{
  "num_hidden_layers": 13,
  "intermediate_size": 768,
  "qk_norm": false,
  "attn_scale": 0.177,
  "bias": "all",
  "init_std_qkv": 0.0545,
  "learning_rate": 0.00597,
  "beta2": 0.98,
  "doc_mask": true
}
Each number is 128 + 32 x the weight over the matrix's rms, rounded and kept within 0 to 255. Layers, rows and columns count from 0. Numbers have three digits each.

# q: layer 9 attention query, 288x192, rms 0.225, rows 210-255, columns 128-159
# k: layer 9 attention key, 288x192, rms 0.231, rows 210-255, columns 128-159
# v: layer 9 attention value, 288x192, rms 0.247, rows 192-229, columns 128-159
# o: layer 9 attention output (transposed), 288x192, rms 0.217, rows 192-229, columns 128-159
q210:150119175100117122077119112120119102178163146175131103158135129174172130128093150158120081110194
k210:125083167075182091073110122143115100198136147151138100140150120152099168102125139159171138084138
q211:124142108133120217178100113148125148190076153128101076179042130169092168175146141088142162086089
k211:124090120138096196131143100090179139155121167134198150165110079143096077175191168114169180115065
q212:140069177124151087113128072122122145153113133122125093187166137206075125089180118088096081105122
k212:079194055228155127143196088173157078159123114158106105174139041152108115120214131117095114122131
q213:134120097136111095087143117140112075165105121098094074069172131165100100138178190122143091103162
k213:094106107126129147073116159137151146139114096150128090089146115118104187134207063044149101127115
q214:124136162165117055126184142078105135150152168096147109167074099126075093082141112158170085098153
k214:157111169104083119118120143125139143161091165150090161161054055129107114134155139075159102141162
q215:116166166135163104186156093162129118141142172166106135164107127176222091110096129110121131159164
k215:109180123087141133160130010126140141133150107136063149190145147129113096131101159074139179166147
q216:083106111125113255126176113153122154146130158195145154104101078155085094190141114170115170128197
k216:090049159141105150111123150155162136133121131158146120148072105181051064156120127179114084190123
q217:206095112098127142107114129090126136184123124161090127082151114110100153146182103123110114100182
k217:168108156093112162076123167118122039122147154136100148136164164161063142153156113121124105104120
q218:134119169088123096138144111115104100127090101058130145055205118159115134139093119076115107123137
k218:126141125189166179190105170116135184145120122108152122115146103091187130124142092143142076117151
q219:192024146152076123185143156167095143154114121158150127206154100145157134106068141104095111111128
k219:206061094134093169107153051133124110126091096097123205150154096074145081134143099117108170114140
q220:142120118142209114157116077191169115104099109146115199147133131104084189137049123102141195170154
k220:143169176145219127122115093175088111136096106130144107112117157157076157173083132111106140106136
q221:123088112157042162117113130161077148108134131133144155113155107232093148084138126109166154137123
k221:134173091166123035123158120104117073116154160148128134134151146124146092173127161114089145147146
q222:097152148095149153144167096045153164138110131157154196174186103127150158150136096098158077121157
k222:120126196097129179145161165121138106131086136140170139108101133130139118122066144105115102090181
q223:129053096115161137125072138114130144112126076161108105069091140130074106134178126134177134102165
k223:172111158118154063092118155160061082132152097102179094091080096129130042204087155141187209176139
v192:130122120133197088145138124196111112156138096114083105149131132108111131135104096130171086154112
o192:127091121120144140147155139182144152110119102152170173149163123105153125134099127137132166166177
v193:153068160082074077147099130144147145084102141150158097097114152074113135107117095105112122108092
o193:129212115102120072168132141066128140087177153132123110069134104172089097129109047184106121114189
v194:141163126137079125115110153083103113139170162149140095132055121090129090126075132114105130089095
o194:131123070129106092123138173134123138122072130127123122128106094164068116138117155131167125151127
v195:119174180107129093111149169114177110107115135111141092079115112087146180102160124148145122125106
o195:093144149103117151173160117130114142124094127151102102070100145129100121164117122147093097179120
v196:126171157086148114147163156132108083099108062157130125167102135142166161133147140149077114095117
o196:145094108147163123093120132102094174149124152154109105125132097134099114111101138094177103172148
v197:116095144163132103171107094100146090125121141146110196147156116123141153127129120150163084136179
o197:091122113121146160125139125135128165127152142140146093122125079143119099159153116106131115119089
v198:081161105116160142121180166131123103134178108160147138160137151127096071155100123136143118091129
o198:140112123143098111145126126142151168119115085153105123099081124098130160129136131142142091129126
v199:108155172107099128115116123100119108134124049163116146147154110089146112115151049112139149101141
o199:158174210122162131136147137114108142116118121113104144105145110171106139145105137140155147144116
v200:140121093158108139125091142118093112165197103107127106132094121082135130133135132134130139129086
o200:130116153047141117082126181082087146104095147105117124127157105098179095146124130123139128080105
v201:137112128121128100120109134145107172165169081078100098066124142075132171137113118147152113192122
o201:163143103124140127103143126123129093077127113185108142166161091057124120100158160135104106122055
v202:157133116134124128080158112148131130087140127162131135112151142142135122112126147133157112148106
o202:057087121165153088154091126141164195111112112139112132141086040150096077191108143100129157128115
v203:123141158104152111149143104150133175104104089137119142148169149113141135129128128191126122159127
o203:106101111126092081074128095079124128151126142138126125089133082141123132141150135100159093115070
v204:227138109138135126135154077103121144125131110093106139113098138064105108098103062130115098132127
o204:129153138087141169159076172100140089091171112177117120088194129178107121182123167201135089139157
v205:156154182160115103144102120134087113189164127121134119129148112139119111173149087151115082079125
o205:084134138111110117155114105140177107093091175153102140150118155112157125108100152106117209126117
v206:125118160122101106117089209110146126108126174137118139098114124166124098115140107099183158134094
o206:110155165140109171105139152103145140147111107136129113125109131141137094185167144099076098090137
v207:141082045039173131141133144113086109140135152147147089135062142105140141166127161108106148141146
o207:117159133188098147072096077113151069106118144129167108093176108123133152070133111129142137146078
v208:147137195138130164217189096106163125133122116141125135132109108167155104147115126153148146177112
o208:096079120149138102152116118098134179160175091147162110111124124094102138192159110117080098096144
v209:101127129134154047095132077113127132157115111132097168162128128141137149151055121154117093109132
o209:139158069147106145086116132081140142161129142180140131119063113101155102152151120110149146139079
v210:104132103076159119076171131160100114161154151154144123129129143115194117148092169092122110129164
o210:136134109138112160125098085138117092051103130087124142120123120143138127123059159116126120125061
v211:131103119126122156121128157081104134081147174177095135077119128148121127157136110129157089119124
o211:107120138161130091132132098106124148158084113162079115167164178147093150132098150110166132105094
v212:131142100145097140114149124125105129111155154103172170119122113104166159162174139041113163064142
o212:161150122134159116122081105193080110137108098145046107186142117206131193082154156142139124131120
v213:148098114111146182117100064104132121162143160122157089148127132132160129108117127067150107124101
o213:169130124128135123141132150114135158077111094199099128172172154132120154104119106152134163165162
v214:143167120053110125186096096156094151086111133117118170142133123127149166141156155138132111122138
o214:092113144187130126107147157101129100148115157185076092083167117143121145167121118147099150124124
v215:131120091151123162134145092123140134116135088107155124093143179117117094111183139178111167129122
o215:134066101178081089169163136158117112168132110130129112118076112104143156144135169155110166114167
v216:112113139089153081143144113143111088080141151144150112128101093160132163159104110149138140079151
o216:120090130110154166147097099088183104147142187125074097136119120141135137119104179135125104182107
v217:024130178122161085111194126141055071147061095080145132095135113125096119138117113144142114095141
o217:089109096087105108126118112096174140134162128128173154107110107140101103125057139133061126115112
v218:123114140148116104138123149154133126133174174164120130211150123119113125115135145180123142136127
o218:125127130133176128098147135094078130146077111121134130150055131146181113128094143138086118138138
v219:156119185129158131144165120140154092108114162126165090157106095122076143135138111097100180153117
o219:142074130092139111150088163130088149093134061091118112132168178157139094160129119144110144151106
v220:100102185183182101113118133125114092164141099118131163129157123165138135154172119115097173140182
o220:120142090166100131123104126122184184129105092105138155117083098064111115125102130116162115128131
v221:145155171164116122105175099107130144114114118058130114159168100134151122149105086114098119097112
o221:142142072153145083161118130156140157142153111103144131103062144134092141130139135143160163099110
v222:130112077086162142053112107139095156126188136134106138126118101052131134101145116121171095143136
o222:127176129078078117133149130131105107156152137081160113147138132115157176132107169188131106130164
v223:151126145159197170131133140179134100160149109176173142163115112090096147120107118116115161111162
o223:158094114132065125106118142080092178104102105081135141080162088168131094136124119117142144183133
q224:120113149150155131174180139127111116126121113158096139128110109113160144136139140120157158128127
k224:107127099084099148098085110099142122137135134129133109149121106146107136149129116113111095094148
q225:107121135100146160120126160170106121138117116156111157119135125150058141126117136176135133159137
k225:168133126147104144122130129108144100123120150124108105107113148112105096115130147072099095122118
q226:088128126148129112139118140105125134142113131141124100140113115113132146140129137148125125157108
k226:134134107084130126123173156119109119141161178124103113168120155130095151109120133144127127124125
q227:095130175123084138145133094132092159136126117123141098147105081130158132141134115133146150118128
k227:099117090170099078117097134176163116111124108125170169116151110134128149137134139133150117125098
q228:110071167137112118126145138145080197143088148186101136119114067161163041121113152102213157154142
k228:161155145064173119104127111159124176107145162134179147109096106119095085094144121128058089112182
q229:052085120107120159141139196158118130144093177134131209156133107186130098156151178157118094110061
k229:115097108108121135133159162096091123069172186085147149167135132080095126117150083066181174101115
q230:060143095177146140157106181182164191110165161148141145110170120120069139113180131120078166095158
k230:098134079113070088146096155122175196076112142154081094182125100190077095145157129139116129106074
q231:137152161074141124166068092075134177191091119082193178137171128183157148178108117107133150135124
k231:153145171093197137201157133097134111103156114134087171145145114044168112120180125154206183058143
q232:050117159169066088117159134116090137125058077092126169085079063135184117104142110120119116036129
k232:104116159128063111108103128124148131203135100080131129088083116143091103120110082130160099103059
q233:139057101186156128228136111196068101094087149087134194108175123138098143078159124105173149138044
k233:084133098192074106152090145099102091136153053150148152077086154074150153110067162117103214142095
q234:119135120139126170132151109129092167179138114152134144190180117127126098161215117106091140096084
k234:096143133133136140153057109105178097126152188079143109136151108066042084150138129111041195154112
q235:151164110153199164147148190117118137109073151192066107076130129111167105179127131139135089107158
k235:158105066186136201050143142166090132192108152110155128117177154102139160142114149165121118177109
q236:186146213099177125162176086125176116114068139134118174183167076112098163095093114163170096110177
k236:101131179134113182154152061133150108117077150097145122146214147099169141142181117121156122126074
q237:064078144087118153127157201136155138128142206136152112125156127203130178048153121134140158116118
k237:185099167069108109096112099173084138095154152077107175196144154134137162076106167107067105184102
q238:093141085143121141125071102096209165137216177151110141133069201074131124147075195104219078185144
k238:237183164109142134147124066164072112018104154116083144242064202095145099151146146081171135145154
q239:121143111146157132140133121096072118131154071129113123172080134104165163130118175121159118172155
k239:182130136067064157094143102143142153119139155086117148105116125079133082114147185121135178152146
q240:051184122114172115192163141129119135125126172079150109138111169080114146150161118185168103077034
k240:068102048169087130099118184136115150063115117120098201209168104091076125149110119136158146091041
q241:104198044092145167119182017135199146134156137118142149173158103148083173125130085139122145143088
k241:175177164067184193131171076055185214108160083148124131158129063120103172068120185085131150167145
q242:186111097141094133107150160119106134099171167061086080096242164115183102202074155143115142125107
k242:104110123101045190136099103061152124093173133124133069119199143125127117137091184114104128116123
q243:166094187036098139099146110100093179118140152128128167099065090123181142107152150084197177122145
k243:111135132149076090164192117202164094123129107110145093148096171108098118087109115117140153165137
q244:130097128125143071135119063151093092138158088139137176194181157139080101115106093117092141196129
k244:099132096161117055143107116132080091109141174095089178145142144130101125069134193130161109126102
q245:099153164105142184107074098181067134078087078140191128143168132165095126124091137147138152130151
k245:152081172035147144157144128155128152108151187111144149140154164159070200099085151117082153114123
q246:086174159144117161222180128148082124157110129122141141155148091202142124111118166181142173110058
k246:137146159126123137153135147134152076104165138107120179123074096126143110158151167081162110132051
q247:102130150102068189121171184143100180086123146130214143108139135071189071137079115108068113127121
k247:093201154104123112114056137144160163111111127113110119083222196096124134123078100190176106125136
q248:108118163137178166102067130130126100072157099133115141225194105125149169185156151162151099109133
k248:138087099167099128064119188145124000124168202165067096088155128086143198180099097179155092124174
q249:125139041114144184153099179120116187089094142152068160168121092076149141159128146104124153118058
k249:114138119115164188103148135109073181134098167073127153134115101156146136081104117229125162140059
q250:116086128074131118086110141121137101077195148127102188123118138123075173106107113141138104184117
k250:126111088088161133115093159134122200061171140117146126038182077112111086085150145129142121179187
q251:119102118127114199130095169132158183133083160125139132105147089130100164094134147185126121120200
k251:112088199186146137137080137207206049165038093104184136084151145121145131133108158161137125112127
q252:097125088155082131154146077135214160112119106085103152133114166173157162090113147193136104168193
k252:149116137156196148115083139131162095151135147126122126054134159136080114122052099095130133121141
q253:169080091075139114090150161119076129107137082173143210047153176074191110060106105143149136162200
k253:156124193142160103137111147169159172147103150151148106164159096095148158123138101139105116134122
q254:152131144148116213117128167179114111142063174139122110092152145134069147116131081094161153106090
k254:097085076069115189091153140191163102079142149168102157160156124117116105093098126111124195153062
q255:142100179110195185182110096132147138151144117157096117020157165094111084170074092131033164166080
k255:148198113121089111119046113110178109107122128175098131143160187127097116114042140161136125110156
v224:136107093119132142137149130127155147167142121098099079122098140165102154146138144124164171102121
o224:179139162176152155172183149083105115077127127092198149158099127140106067132170110133113146136148
v225:104135110097145132149149145115189122152084144071138119199147118139196116142134183114119158091167
o225:178154142134167108144057109113116172149136129139154104141125126065053156110154111163149108176135
v226:214072180160149088133137156131140189138122135117149131145171156117186115116146074168101119191080
o226:113162132114082131109149023136120130131167060134156069151117078118099180134124099124163085115147
v227:122090135113089077158156104157133160161114183101086094132122135094103145162201101092082076222107
o227:074096156166089145154083100182082109101159087120212124122163146122168127069104091171111125112113
v228:108153147108118163115137118174148140089081115127105118158076119168125089150126156090134145133054
o228:125177165147090193184066140086139136109103153116170129074191127073158141116169040172121108124235
v229:116137116207138167070076123066126190162157114106172200158127138057137109105095107178145165084112
o229:155155110123177097184172083155119017104140167177117102116106098140071121171117172083127124132185